Each number is 50 + 10 x the weight over its row's rms, rounded and kept within 0 to 99. Layers, rows and columns count from 0. The size before them is the row's rms in percent of the matrix's.

# layer 12 attention query, 96x96, rms 0.195, rows 0-63, columns 64-95
099:49 48 51 53 45 51 47 57 63 34 44 67 49 64 28 42 52 49 53 47 52 42 69 44 46 62 55 29 33 42 61 51
098:40 45 45 49 57 42 41 66 59 52 46 62 45 57 40 38 52 57 58 53 52 30 60 43 45 42 45 38 42 44 67 53
095:66 55 42 49 65 73 44 57 43 50 62 44 53 50 60 51 47 56 41 46 49 53 53 45 63 50 59 65 59 37 45 48
091:51 41 51 49 44 35 52 40 51 55 51 49 52 31 35 49 24 41 63 34 57 37 60 53 58 44 39 56 46 46 51 52
094:64 56 40 44 52 50 44 60 54 46 40 57 47 58 37 55 42 52 66 45 61 32 59 39 38 53 51 52 30 49 66 56
095:62 63 57 58 44 57 58 48 57 39 42 59 62 44 63 48 65 53 25 63 58 37 52 42 47 50 68 50 53 61 35 26
095:44 46 57 44 42 67 54 52 41 37 61 65 39 36 41 41 47 51 39 44 48 39 62 61 39 45 46 50 57 50 55 45
104:48 50 71 34 43 53 50 55 54 41 52 45 58 54 57 46 49 58 58 56 61 42 53 43 54 42 59 53 39 57 55 49
106:51 54 55 44 55 31 57 58 46 59 42 55 44 45 34 44 60 57 66 40 57 34 55 52 38 57 49 15 45 57 68 47
092:61 59 54 54 35 37 52 38 45 61 54 49 46 44 31 69 39 56 49 55 61 48 60 69 37 58 41 29 53 67 58 63
081:62 58 62 47 45 58 51 30 56 42 55 53 54 69 37 35 64 47 62 57 52 52 55 64 45 55 53 55 64 63 48 54
101:38 51 54 41 50 40 59 54 41 57 41 65 56 62 39 43 53 43 63 50 39 42 59 55 69 40 44 29 47 59 36 59
081:50 58 66 46 67 52 46 46 40 49 56 43 55 35 47 50 46 48 47 44 45 54 44 54 60 54 58 61 71 29 46 48
097:58 58 43 57 49 17 41 42 43 55 43 44 52 59 42 55 50 66 55 53 68 28 45 56 39 54 49 42 72 62 49 51
102:49 47 38 43 44 60 47 54 52 34 70 46 51 44 60 67 63 50 56 57 40 53 41 53 48 32 49 30 48 41 80 59
103:48 35 34 52 58 40 59 50 55 27 62 35 50 43 50 72 50 55 31 50 36 72 50 49 64 56 55 52 49 28 41 44
092:46 80 62 52 46 58 38 42 61 44 62 63 33 57 44 43 49 61 68 65 56 40 38 47 62 46 48 38 55 49 41 45
104:57 40 61 40 38 57 48 31 56 49 37 47 49 46 52 43 54 66 69 50 60 32 44 54 52 69 43 51 48 54 54 28
097:43 53 49 55 66 56 35 40 56 50 57 58 65 42 67 36 52 44 55 48 45 33 34 49 60 52 44 36 45 55 60 69
100:49 55 50 46 55 51 58 54 43 60 44 73 56 69 29 55 56 52 40 51 38 62 23 55 55 41 44 40 48 60 56 52
097:49 47 42 45 49 55 59 59 47 44 45 60 62 59 54 63 62 49 59 47 47 67 56 50 49 65 44 58 51 34 44 51
110:29 51 49 38 57 44 51 39 58 51 52 48 62 48 56 38 36 49 53 65 53 45 57 51 46 52 43 44 49 39 43 46
109:46 24 49 56 53 50 45 37 42 56 55 54 30 54 35 40 57 54 38 57 70 50 40 31 46 49 50 60 51 41 59 46
098:50 36 54 53 47 73 57 44 44 55 45 60 69 51 44 48 53 54 52 45 49 43 70 69 53 34 45 36 37 58 31 37
098:55 39 58 53 30 55 54 62 46 48 52 49 57 51 50 44 38 64 60 42 45 69 49 47 64 58 53 47 57 69 40 59
097:56 47 52 67 43 68 62 55 61 50 49 56 57 53 55 52 54 52 71 70 41 47 52 44 51 56 65 57 50 56 54 56
099:36 74 54 46 58 48 43 53 56 38 29 68 60 42 45 55 51 52 58 58 55 53 33 60 45 25 57 59 43 47 45 56
095:60 63 37 37 36 53 65 47 41 46 44 54 49 44 50 76 55 60 61 49 47 66 50 54 44 55 43 40 53 62 39 56
091:48 44 41 39 40 73 56 28 61 43 51 38 50 44 49 48 55 41 50 38 55 36 46 45 47 56 51 43 52 46 53 45
104:54 51 46 48 57 54 57 41 35 34 50 54 47 42 55 36 52 75 53 52 63 44 62 54 70 58 54 34 32 47 73 40
101:53 51 45 58 58 57 56 54 42 67 53 51 42 26 61 50 48 57 31 48 40 56 43 41 47 54 52 47 66 42 57 64
097:49 58 64 49 30 57 36 43 51 49 50 45 59 47 49 57 41 50 60 40 52 36 45 52 58 48 36 27 44 52 40 43
060:41 49 61 47 51 51 45 60 45 55 35 45 56 53 62 62 52 49 36 48 56 45 51 58 57 50 42 40 61 60 70 52
054:59 55 75 41 40 46 54 39 39 51 51 53 55 44 48 58 38 35 49 59 50 40 37 69 67 43 53 62 61 52 44 44
073:54 58 47 48 46 44 62 44 48 49 33 47 49 40 39 49 57 55 57 60 52 64 44 72 51 66 51 59 64 58 40 39
078:39 30 56 62 52 60 44 35 45 55 52 63 46 64 65 44 42 55 47 37 40 41 43 36 45 46 54 65 41 43 58 60
093:52 39 51 66 53 63 50 54 44 55 54 54 39 46 76 54 58 49 43 34 75 53 58 43 54 54 38 61 30 47 46 26
099:44 38 46 46 57 43 44 23 54 48 56 49 30 50 49 45 31 51 50 52 50 48 53 49 37 49 59 62 72 46 45 40
110:68 59 51 69 45 48 48 68 45 52 40 43 26 56 60 31 50 52 56 52 54 47 27 55 48 41 54 49 57 48 63 41
111:51 51 51 60 47 52 40 68 42 52 26 63 61 61 47 53 41 46 51 54 35 43 39 47 46 59 55 63 67 44 55 34
061:54 22 48 40 55 54 55 37 66 44 53 41 42 51 40 45 54 31 31 46 72 48 60 55 64 51 39 54 55 55 57 59
082:55 48 48 54 60 61 56 56 61 35 34 51 45 48 46 48 57 33 55 61 47 48 65 53 49 48 61 47 49 45 72 26
072:62 52 34 60 52 62 56 70 60 41 37 42 40 55 45 56 46 25 53 59 56 54 61 59 46 60 50 47 53 39 72 45
065:46 06 58 47 59 50 53 54 41 52 50 46 52 54 61 61 52 44 46 38 49 54 65 35 46 66 41 59 49 52 45 26
088:44 57 55 54 47 22 54 52 60 59 58 40 49 43 47 31 50 42 53 54 52 44 48 57 42 43 51 53 37 56 56 59
096:43 75 46 57 51 59 53 48 52 36 39 64 51 41 50 59 55 70 53 54 62 62 51 50 54 64 49 42 58 51 49 36
121:40 37 43 54 26 51 49 57 68 42 43 27 59 48 39 57 65 56 46 40 44 59 44 60 46 55 42 52 57 50 58 54
110:36 62 44 47 49 47 48 76 65 56 55 75 39 49 45 57 50 52 45 50 46 61 54 44 44 32 44 39 55 53 49 59
110:57 54 52 61 36 34 43 30 44 70 34 61 54 41 38 35 29 50 52 43 38 45 57 56 62 70 49 45 44 37 41 48
127:45 47 50 29 39 67 58 51 49 35 55 52 63 52 46 48 32 48 43 62 50 58 35 65 47 45 44 42 38 57 50 35
119:34 43 57 37 56 52 41 42 43 37 40 36 50 58 54 57 52 36 54 54 56 54 48 55 33 62 56 46 48 57 47 51
108:64 43 46 46 55 59 53 47 46 61 44 50 38 70 58 47 26 72 33 56 44 32 50 27 44 55 35 59 61 49 48 63
109:45 40 37 53 51 48 50 61 45 48 39 39 31 44 52 39 56 49 52 40 60 54 57 60 58 40 50 57 18 57 40 61
114:49 44 57 44 65 44 47 41 23 45 38 67 55 51 57 66 49 37 51 52 49 48 43 57 51 49 48 74 43 60 48 44
117:50 39 56 32 59 32 43 76 60 42 62 24 56 50 53 32 58 35 45 57 67 49 61 42 66 50 48 56 62 51 46 64
116:31 23 54 58 44 33 36 44 49 52 38 48 55 50 53 63 38 53 56 39 47 40 53 38 73 37 43 53 48 65 64 53
108:50 46 42 53 46 45 42 61 51 43 53 41 53 30 46 46 42 56 46 43 42 53 50 56 55 42 41 57 23 39 49 39
106:56 39 52 52 57 60 33 66 47 43 53 39 51 39 59 52 53 60 51 37 52 44 35 43 57 51 49 33 47 42 50 43
112:50 65 40 41 43 70 61 50 43 65 21 32 56 37 43 48 52 50 51 55 49 51 42 41 55 52 44 45 40 54 51 51
111:46 48 52 47 47 72 43 49 42 41 65 29 59 59 35 53 39 55 41 46 57 52 46 71 63 48 61 34 61 27 39 74
111:62 49 51 25 53 47 50 59 45 50 43 40 46 43 48 57 56 56 66 32 66 44 35 38 58 67 45 60 72 56 35 43
116:51 49 60 56 51 57 57 54 38 53 50 39 49 63 52 58 39 67 33 43 31 37 64 39 52 38 51 46 42 33 59 52
107:55 47 27 79 51 59 47 50 42 32 40 51 64 46 54 73 50 64 46 52 57 38 39 54 46 49 43 37 35 52 33 42
125:46 66 25 50 55 63 55 41 40 55 43 63 49 52 25 51 57 52 61 44 38 58 40 38 36 45 64 42 40 50 64 52
# layer 12 attention key, 96x96, rms 0.206, rows 0-63, columns 64-95
076:57 54 46 53 49 47 55 51 44 65 63 64 50 55 61 54 56 64 45 53 45 61 51 60 47 47 70 68 64 53 39 61
079:67 42 29 53 53 29 52 50 56 46 64 73 49 48 73 31 55 56 47 58 59 60 45 46 42 55 58 64 64 56 64 54
083:44 47 59 44 44 46 48 49 46 45 23 57 67 33 52 46 72 42 52 25 48 41 36 38 53 42 51 42 38 55 50 50
105:52 58 52 67 56 45 56 49 60 30 45 52 47 50 37 61 55 49 47 66 59 41 47 74 42 36 47 50 39 71 50 52
132:43 59 56 38 35 70 56 51 43 53 43 40 53 42 50 53 68 48 58 25 42 59 41 44 61 53 56 46 58 42 55 60
102:55 56 48 37 70 48 30 29 48 46 31 57 52 46 47 50 56 40 44 61 28 55 31 58 47 45 46 60 41 47 54 30
095:48 41 45 58 47 68 37 46 64 52 49 58 34 43 46 61 53 39 44 51 52 33 51 44 67 70 53 37 51 57 42 58
106:51 42 43 46 37 46 55 47 40 51 51 55 46 41 58 48 62 51 55 51 59 49 61 46 38 59 37 53 42 52 42 66
082:59 47 41 48 54 47 51 57 65 44 48 63 51 41 40 19 58 57 58 64 44 45 43 41 61 54 60 67 39 59 55 52
084:62 41 62 48 58 48 49 56 64 56 37 58 47 48 26 43 58 68 57 39 45 42 60 36 44 51 38 64 50 53 42 47
098:51 55 67 60 65 46 52 41 69 31 70 50 55 58 52 36 50 44 43 61 56 31 61 55 52 37 54 52 38 33 53 39
098:44 52 54 44 61 56 53 45 61 39 48 35 47 56 55 63 47 56 51 47 55 40 62 54 48 35 51 40 24 48 51 56
093:54 38 52 36 56 56 46 54 56 52 42 46 38 47 47 51 58 56 65 24 44 64 56 43 51 48 46 39 44 31 44 73
091:53 33 64 44 49 58 54 51 40 57 56 42 47 39 62 66 45 56 44 42 53 61 53 45 45 40 43 52 46 52 59 42
102:64 70 43 45 34 58 48 43 62 53 54 58 62 48 69 60 53 46 45 55 41 44 55 45 40 56 59 62 57 44 56 32
106:51 47 66 48 52 42 50 58 46 57 36 42 51 34 61 50 55 49 39 53 65 46 54 39 33 53 37 47 55 42 53 79
091:58 36 37 38 54 22 53 55 58 44 44 49 66 52 52 74 53 44 60 39 38 53 57 49 52 48 52 42 69 49 60 57
101:48 48 46 47 56 48 55 52 51 58 57 38 55 60 77 50 60 36 60 50 52 58 41 55 50 44 41 46 67 31 45 64
095:58 43 57 53 54 39 49 55 53 57 57 40 35 53 64 43 50 59 53 52 40 60 36 48 59 50 59 60 57 52 62 47
094:61 32 50 56 57 72 48 54 34 44 40 53 44 47 43 59 48 34 59 47 53 47 59 59 40 58 61 54 36 48 47 54
097:54 47 41 45 44 60 29 61 38 42 39 62 44 38 61 49 54 37 49 49 44 60 55 61 29 36 48 42 59 52 75 50
108:55 54 52 52 43 46 48 61 33 58 55 45 48 59 27 51 36 54 65 43 52 50 37 46 47 43 63 39 56 37 59 65
104:51 67 47 46 70 47 45 47 40 45 58 56 46 29 54 57 35 57 61 43 48 53 48 45 42 50 42 46 52 68 54 59
093:63 49 56 43 54 55 46 65 62 53 45 47 40 61 52 51 41 57 68 53 38 61 57 57 29 46 50 42 45 34 51 45
098:44 50 59 36 51 58 41 50 57 45 63 47 49 46 55 46 42 34 45 46 59 59 70 65 58 58 62 61 57 42 33 61
095:81 60 35 42 55 27 56 72 64 40 54 59 57 49 55 50 52 43 60 54 49 35 53 65 48 56 44 58 48 60 54 55
096:42 48 47 29 68 45 52 43 37 49 44 53 46 27 44 48 42 42 60 59 37 25 62 52 59 50 59 62 54 58 56 49
095:65 30 41 60 58 44 53 29 45 56 51 46 46 40 59 32 58 59 54 56 47 59 57 52 65 59 48 50 42 51 48 63
100:37 52 69 54 55 47 44 58 48 46 37 48 80 47 72 45 31 54 50 34 47 37 53 49 30 76 40 47 44 47 50 42
095:55 57 65 55 65 51 45 70 40 46 67 51 44 52 37 64 37 63 54 62 49 57 45 48 23 47 45 54 62 36 68 46
092:51 58 56 52 53 26 29 42 55 40 45 40 57 33 49 42 40 69 47 43 61 57 42 60 47 45 58 38 54 41 31 55
092:54 61 36 59 45 53 58 56 59 37 38 46 23 46 53 39 47 60 55 54 56 65 46 43 45 54 42 61 49 40 58 53
058:35 60 50 53 48 42 42 42 37 58 43 56 40 66 35 48 35 53 47 41 51 68 60 64 38 57 42 57 23 31 53 47
052:69 43 53 55 41 49 42 26 36 73 61 60 55 55 49 41 47 43 44 45 37 46 58 42 59 50 36 53 61 37 48 52
058:42 46 50 60 68 50 63 42 45 44 44 63 54 48 36 33 46 43 49 47 43 37 47 59 48 42 48 53 54 62 57 48
082:54 47 56 61 37 43 44 47 53 71 51 40 60 51 62 59 43 53 44 42 50 57 48 38 72 52 42 62 47 40 52 47
080:56 51 47 13 39 61 61 51 57 47 41 54 54 51 40 54 52 51 63 60 46 62 54 72 44 41 60 44 35 48 47 49
109:49 53 44 44 51 46 44 56 43 42 54 53 49 46 47 47 29 45 55 67 43 40 43 56 49 39 55 42 64 56 33 65
110:44 42 62 51 57 41 46 48 28 50 60 34 59 53 43 50 39 46 45 40 52 32 57 72 54 45 55 55 48 49 63 44
122:58 37 63 49 61 50 39 66 38 39 37 48 60 54 50 58 36 49 51 49 62 46 48 50 64 42 62 64 58 40 51 50
063:58 51 49 33 31 50 37 56 62 57 65 63 57 61 46 45 42 57 52 55 49 39 44 47 49 65 54 49 27 51 33 41
074:57 56 41 43 50 53 56 50 54 34 48 37 53 59 40 42 57 48 40 64 58 47 53 37 51 49 59 50 52 66 31 50
067:52 52 31 33 51 50 56 48 51 41 56 55 49 45 52 40 61 59 51 70 58 52 56 44 40 59 58 47 40 55 42 60
073:62 48 41 47 64 66 71 56 47 60 27 67 47 58 48 52 45 55 57 60 58 53 50 59 49 42 50 54 58 48 45 59
106:52 59 28 39 57 73 55 56 53 48 44 53 65 56 38 33 43 49 50 64 55 46 40 65 43 59 54 34 56 65 46 37
106:31 39 44 67 48 41 63 42 64 79 52 33 58 52 57 58 57 68 44 54 45 47 37 50 47 40 40 52 53 44 55 40
115:48 39 42 61 42 46 58 54 70 33 53 28 39 50 66 40 58 57 51 35 43 64 65 56 45 51 50 57 55 32 45 42
116:50 59 30 57 40 54 53 63 40 41 46 60 52 51 48 53 31 51 51 45 49 41 45 58 42 45 57 45 53 41 67 63
115:57 46 48 45 48 38 33 30 68 67 35 68 45 53 20 49 40 50 52 54 50 40 52 54 49 62 55 54 49 50 60 61
129:51 49 47 31 57 63 56 51 53 58 54 62 60 36 59 34 38 39 52 57 48 43 32 41 44 42 46 43 43 40 51 47
123:35 62 69 50 49 58 42 42 59 40 57 38 57 60 59 46 46 42 52 58 60 42 51 65 40 72 64 63 51 47 47 53
104:64 50 45 40 52 59 47 54 47 56 57 60 46 57 61 56 58 72 42 42 70 41 51 54 43 62 38 65 46 47 38 37
108:47 62 50 62 39 57 48 64 52 48 34 49 50 56 45 29 69 35 63 40 41 42 58 68 61 49 56 61 61 62 45 40
112:46 50 49 47 47 38 52 51 29 40 46 63 54 51 68 55 30 66 51 59 41 57 53 48 53 32 63 44 41 49 62 43
112:51 55 59 44 43 38 28 67 43 43 61 28 54 41 60 47 67 44 41 39 69 41 39 58 60 51 51 56 47 49 58 41
113:48 42 53 65 50 35 45 39 49 60 35 47 37 42 65 39 57 57 35 61 29 40 34 50 59 64 44 52 43 55 44 50
110:54 59 44 45 37 55 58 40 54 51 46 47 53 62 59 45 61 53 38 53 50 38 66 36 32 34 41 44 58 55 42 59
116:36 52 57 72 64 48 56 54 52 53 66 38 45 61 48 45 54 61 54 32 50 45 51 31 44 54 46 47 33 46 37 55
110:51 39 47 56 56 35 50 54 50 47 55 60 68 40 49 38 62 52 36 48 29 38 65 41 34 69 60 41 61 35 46 55
117:29 45 49 29 50 66 54 59 52 59 63 37 52 62 55 31 47 48 51 57 56 47 69 34 51 66 66 53 46 47 49 46
107:53 58 43 44 42 69 44 44 62 55 46 39 55 46 46 58 61 56 43 39 57 48 36 37 44 54 54 64 44 57 58 32
111:61 49 71 49 51 52 55 45 33 72 50 55 50 51 46 53 44 46 20 58 43 42 63 49 48 33 49 43 38 42 58 45
100:60 49 46 62 53 71 42 53 62 57 44 56 60 50 46 59 58 67 36 66 58 50 58 54 45 46 50 38 41 31 35 46
113:68 62 34 45 62 46 47 39 45 50 54 65 59 40 42 42 63 44 55 49 39 54 49 45 41 47 73 52 43 62 38 60
# layer 12 attention value, 96x96, rms 0.238, rows 0-42, columns 64-95
096:46 40 60 64 55 46 38 52 68 24 56 50 51 44 36 62 60 53 50 52 52 47 53 50 53 46 47 56 53 43 59 37
100:38 48 40 66 21 60 45 59 57 67 34 49 48 47 34 49 70 71 42 52 66 52 56 51 32 49 42 48 51 42 53 50
108:51 34 61 68 57 45 47 58 45 49 56 28 56 63 54 51 61 43 50 59 57 39 66 30 58 45 40 70 48 65 49 60
104:59 39 68 44 36 45 54 44 46 50 54 57 44 50 50 49 22 50 42 59 46 46 45 49 51 42 71 69 44 40 38 56
101:36 49 35 56 39 51 38 42 35 68 42 50 66 57 58 58 51 45 50 56 55 51 54 47 57 43 44 43 60 38 63 36
095:44 43 56 56 46 43 41 40 30 57 58 48 51 54 57 56 54 64 63 57 41 59 57 42 38 62 56 39 52 37 56 53
091:67 43 41 45 47 48 51 38 46 48 41 62 37 54 46 48 41 59 32 63 70 54 53 53 37 35 57 31 53 69 44 62
108:42 42 43 59 65 55 58 50 45 25 44 62 54 45 32 37 54 51 57 39 43 49 47 39 42 48 51 64 53 43 59 52
100:53 64 59 51 56 24 34 49 37 48 45 39 37 64 61 53 55 37 36 44 60 59 55 45 51 66 36 30 58 45 56 49
098:44 36 55 39 62 63 41 45 58 38 32 42 61 59 49 34 49 57 39 39 37 43 38 41 40 75 50 61 43 55 49 67
102:69 78 39 61 51 60 46 27 40 35 43 39 47 62 59 54 47 65 48 53 40 39 60 36 60 54 55 58 44 56 63 34
107:61 45 48 65 63 62 52 40 49 56 47 38 49 70 36 44 34 41 47 50 60 63 47 42 35 54 46 62 52 53 66 58
107:31 43 69 57 34 51 56 51 54 35 50 46 62 59 53 48 74 60 31 37 57 56 34 53 60 55 23 54 63 45 38 54
102:42 49 54 49 42 56 58 42 59 49 38 55 40 62 47 55 54 80 58 67 53 49 55 61 54 39 46 45 33 41 32 44
097:37 62 40 40 46 42 55 52 72 56 44 39 63 31 74 53 41 51 47 61 57 43 71 71 55 48 48 60 48 39 47 49
104:69 31 54 54 48 53 53 58 66 48 59 48 46 66 42 41 60 36 57 52 38 51 33 59 45 62 51 43 41 43 33 43
103:46 54 71 66 38 68 70 28 53 52 49 46 52 55 64 36 43 43 55 44 65 38 66 50 52 36 51 50 40 47 36 31
105:28 65 39 54 46 46 40 48 49 43 72 56 49 51 45 44 57 57 58 54 50 53 60 48 46 47 55 40 44 59 50 54
096:52 46 45 67 44 49 60 60 37 59 47 30 49 60 73 57 39 54 53 37 52 66 75 71 35 63 28 61 43 65 53 38
109:49 39 63 53 68 52 57 45 54 48 46 61 54 61 34 58 66 43 54 52 59 47 43 52 70 66 44 42 48 49 52 37
093:51 66 55 63 37 51 37 57 53 40 34 52 47 59 66 46 47 47 60 49 41 66 43 40 58 51 44 39 61 44 49 57
105:52 33 52 37 56 44 43 64 68 46 53 41 47 53 51 39 53 62 59 54 44 61 39 51 51 57 33 54 35 32 50 43
097:49 45 69 60 50 50 58 53 60 49 48 29 52 54 54 37 31 50 64 52 55 64 47 39 34 51 26 58 57 51 57 55
106:67 47 55 44 36 49 71 54 49 44 49 47 48 33 75 41 47 31 56 46 44 45 31 64 44 39 34 61 43 49 49 47
101:46 60 60 61 52 38 33 38 39 49 58 52 54 52 45 41 66 47 62 50 56 52 58 38 51 48 66 52 30 47 32 54
106:62 48 60 40 48 52 25 48 49 48 42 64 74 70 52 36 61 45 48 49 45 52 55 36 42 52 40 51 42 50 44 45
094:64 43 37 40 70 36 62 47 57 50 47 48 62 53 50 68 47 35 55 47 48 57 63 45 44 57 49 45 51 29 38 54
087:37 72 65 59 57 56 58 43 65 45 45 58 63 51 54 75 54 45 63 46 41 41 57 57 58 45 53 66 58 45 54 44
098:65 40 67 64 46 55 43 49 38 37 34 49 42 63 53 48 69 48 42 43 42 58 67 56 54 57 33 56 58 59 63 42
111:53 66 65 51 41 41 52 49 43 43 55 37 21 63 54 42 40 57 49 47 68 29 32 56 33 55 56 55 54 44 39 45
089:59 42 67 58 57 51 52 54 51 45 49 37 32 51 60 51 50 41 29 59 59 48 33 43 52 66 78 43 38 58 52 63
098:44 40 44 49 45 51 45 43 61 50 55 63 26 55 42 54 47 61 59 49 43 45 46 60 57 41 52 48 49 55 51 47
115:51 44 53 48 59 46 37 50 52 46 62 50 61 51 48 52 56 49 49 54 34 56 72 41 44 69 59 57 59 35 55 51
086:67 53 53 53 66 32 45 51 38 68 50 53 46 46 52 32 44 59 65 53 48 55 52 66 60 53 35 59 71 22 62 62
094:57 43 64 52 51 49 68 52 54 61 57 51 32 52 41 43 70 44 48 54 69 53 33 40 38 51 55 61 57 64 42 47
093:57 53 31 57 40 56 56 63 49 37 50 48 53 45 45 54 55 48 37 47 30 47 48 35 71 43 51 55 22 60 60 39
092:48 62 43 39 64 43 44 49 47 44 51 43 60 46 54 55 38 66 49 57 62 46 36 60 71 49 50 45 58 61 35 46
092:49 54 45 34 59 65 35 22 25 50 55 59 41 59 53 49 51 32 38 48 50 39 55 44 51 59 49 56 54 36 45 53
091:43 46 39 57 45 39 21 48 63 26 50 62 57 47 55 57 59 58 47 47 50 56 41 32 51 48 49 52 67 46 51 53
109:53 51 42 56 59 40 66 41 35 53 46 56 59 38 62 47 54 48 38 40 40 48 51 54 68 63 44 40 46 64 32 56
092:38 67 41 61 53 40 48 40 42 61 34 45 43 39 37 70 57 50 47 54 52 36 42 59 71 50 49 57 60 68 43 47
105:43 44 51 62 64 58 37 43 40 30 67 61 50 59 51 57 42 54 45 52 55 51 51 68 38 50 60 67 33 36 48 48
106:54 39 66 47 44 48 52 55 63 51 49 34 41 60 52 67 19 37 42 47 63 54 32 51 56 48 48 45 68 52 47 56
# layer 12 attention output (transposed), 96x96, rms 0.23, rows 0-42, columns 64-95
096:49 52 34 65 48 66 51 47 41 51 54 55 61 48 60 25 41 13 62 50 40 55 45 46 39 42 62 57 37 43 46 65
100:38 37 39 49 62 42 49 40 48 55 48 39 53 58 45 56 52 39 51 24 30 28 44 58 64 39 44 57 48 47 50 48
105:54 49 56 48 62 62 37 37 56 62 34 52 57 65 62 49 55 44 56 37 60 51 46 54 55 49 42 53 49 46 64 30
097:47 52 33 45 48 41 48 42 58 60 52 65 66 35 32 51 55 42 44 44 52 82 66 62 60 65 51 46 56 46 46 42
096:64 51 51 48 51 36 49 54 31 44 47 44 50 34 45 51 59 53 53 49 60 23 43 57 48 50 46 58 38 45 54 61
087:56 54 55 39 63 53 45 65 53 44 35 68 52 58 32 58 56 54 33 51 46 45 51 52 60 50 63 65 44 58 59 56
092:55 55 45 46 71 62 50 51 56 66 37 50 57 42 43 54 44 61 60 57 47 56 58 57 71 62 53 38 50 55 47 37
099:53 64 35 46 53 47 61 63 62 47 45 29 61 67 62 54 50 51 50 51 45 45 60 74 57 22 48 35 55 57 36 53
096:68 57 37 33 48 48 47 57 51 51 45 51 40 33 57 61 47 71 42 48 60 38 44 43 42 57 53 69 48 56 31 36
094:52 48 44 59 64 40 47 59 61 50 60 39 39 61 53 65 41 48 44 23 38 58 49 46 56 58 45 37 45 51 43 53
095:39 39 49 56 62 43 43 47 57 54 42 65 60 46 43 37 29 75 51 55 33 62 41 54 56 49 56 57 63 51 47 69
102:54 53 75 39 41 64 55 57 48 52 50 68 44 64 53 49 37 42 40 38 30 53 55 59 53 43 32 46 31 35 59 58
106:48 45 33 57 62 69 60 63 47 51 56 35 53 46 57 48 38 32 66 48 63 72 32 38 58 41 57 50 66 56 54 48
094:51 48 56 32 61 42 44 52 31 63 62 42 56 39 44 60 46 31 50 56 38 39 46 37 41 36 64 62 48 40 63 56
096:46 57 40 52 70 45 50 38 31 45 47 44 33 47 32 43 58 47 60 55 41 41 42 37 51 47 52 31 50 46 32 47
094:45 53 48 48 38 68 62 68 56 53 56 22 52 56 68 41 47 51 57 40 55 41 81 55 31 53 46 64 49 54 56 32
093:55 54 36 37 53 53 45 45 37 57 51 60 47 50 56 52 70 50 64 52 32 47 39 52 29 49 52 52 58 44 41 49
095:47 43 61 39 70 60 43 56 43 38 32 60 44 58 38 39 64 45 56 37 50 36 46 60 53 39 59 49 45 32 64 40
090:38 63 51 55 35 57 64 42 51 60 55 51 48 44 27 44 56 39 58 44 47 43 18 73 44 45 36 55 60 58 39 46
103:49 62 40 57 40 82 56 58 63 67 45 53 46 30 56 51 51 45 50 49 59 49 43 25 49 31 31 56 47 52 48 49
091:36 69 50 42 63 57 51 39 37 35 52 55 52 33 44 50 53 48 60 47 41 48 50 51 56 55 34 38 38 67 52 52
095:55 52 52 49 56 52 49 54 52 51 62 48 57 48 55 52 34 28 67 36 50 33 59 49 53 44 32 50 47 61 30 51
094:53 58 57 41 56 68 52 48 52 49 64 62 55 58 51 79 57 42 44 49 56 18 31 53 30 61 55 45 54 57 41 50
101:52 50 50 56 56 71 42 32 50 49 66 45 43 55 30 65 45 86 51 48 60 37 48 39 47 38 45 51 47 37 40 47
102:57 62 65 44 32 45 50 49 59 51 39 48 53 60 32 60 47 70 58 46 52 49 45 54 47 52 58 58 52 33 46 47
102:42 35 50 47 43 52 56 62 43 57 60 51 42 48 67 59 50 57 45 36 55 64 40 66 32 53 59 37 58 51 44 49
091:71 51 45 44 41 50 24 74 46 51 43 44 60 53 63 53 55 72 31 76 63 36 50 58 56 59 36 51 54 61 57 44
088:41 51 37 39 43 69 39 55 49 36 56 52 40 56 49 37 43 40 44 76 42 48 46 34 50 60 52 50 43 50 47 55
095:47 45 50 45 47 51 42 44 60 72 51 49 58 39 49 53 35 49 53 48 51 41 33 39 37 55 43 42 47 57 51 47
104:52 62 50 60 44 49 45 46 59 40 53 40 48 39 46 62 36 37 46 61 47 56 49 54 38 54 70 69 59 65 40 49
093:55 50 58 71 46 66 37 23 75 42 49 50 69 59 43 38 44 65 57 42 51 58 58 45 57 53 46 60 43 56 43 37
097:59 52 57 28 62 57 50 40 59 50 40 41 61 49 50 39 49 46 63 42 45 52 54 51 49 66 47 48 41 46 54 62
124:35 45 70 61 50 55 36 58 48 34 49 56 48 48 84 49 50 37 48 62 56 63 55 49 58 43 43 55 54 56 59 45
099:45 32 59 51 42 39 49 49 43 50 35 38 74 54 66 45 54 57 45 44 57 49 33 27 61 38 56 57 64 46 37 38
107:45 60 28 44 65 66 48 57 49 55 58 50 57 45 56 44 48 65 56 65 45 38 54 46 42 46 42 33 44 34 50 81
107:40 37 42 45 41 45 52 49 67 34 59 60 57 56 35 37 55 50 39 48 60 31 62 60 42 45 40 58 67 55 56 52
100:61 57 39 50 68 36 44 48 39 58 56 31 39 54 48 43 46 49 44 60 55 43 61 48 36 48 68 54 36 49 62 74
108:50 50 55 66 41 50 47 40 54 37 40 43 48 45 61 52 33 56 58 49 48 53 57 42 37 54 39 51 36 62 42 37
103:31 62 53 58 50 46 44 40 46 45 48 49 44 34 35 56 43 64 45 56 54 57 51 74 66 51 55 53 55 57 44 55
114:43 60 54 38 48 45 38 48 34 42 55 53 43 65 37 88 42 30 56 59 63 45 50 48 47 47 51 45 67 57 43 48
104:55 50 52 38 51 49 63 41 67 56 63 59 32 59 51 46 54 46 61 29 62 52 39 49 35 64 40 35 55 37 35 48
105:43 61 51 79 53 61 58 40 68 45 47 42 45 61 58 51 61 50 61 69 54 53 57 56 41 46 54 41 56 54 61 37
114:25 50 43 43 59 44 36 53 57 38 66 49 39 38 51 59 59 31 60 51 31 48 42 47 45 46 53 57 52 68 44 43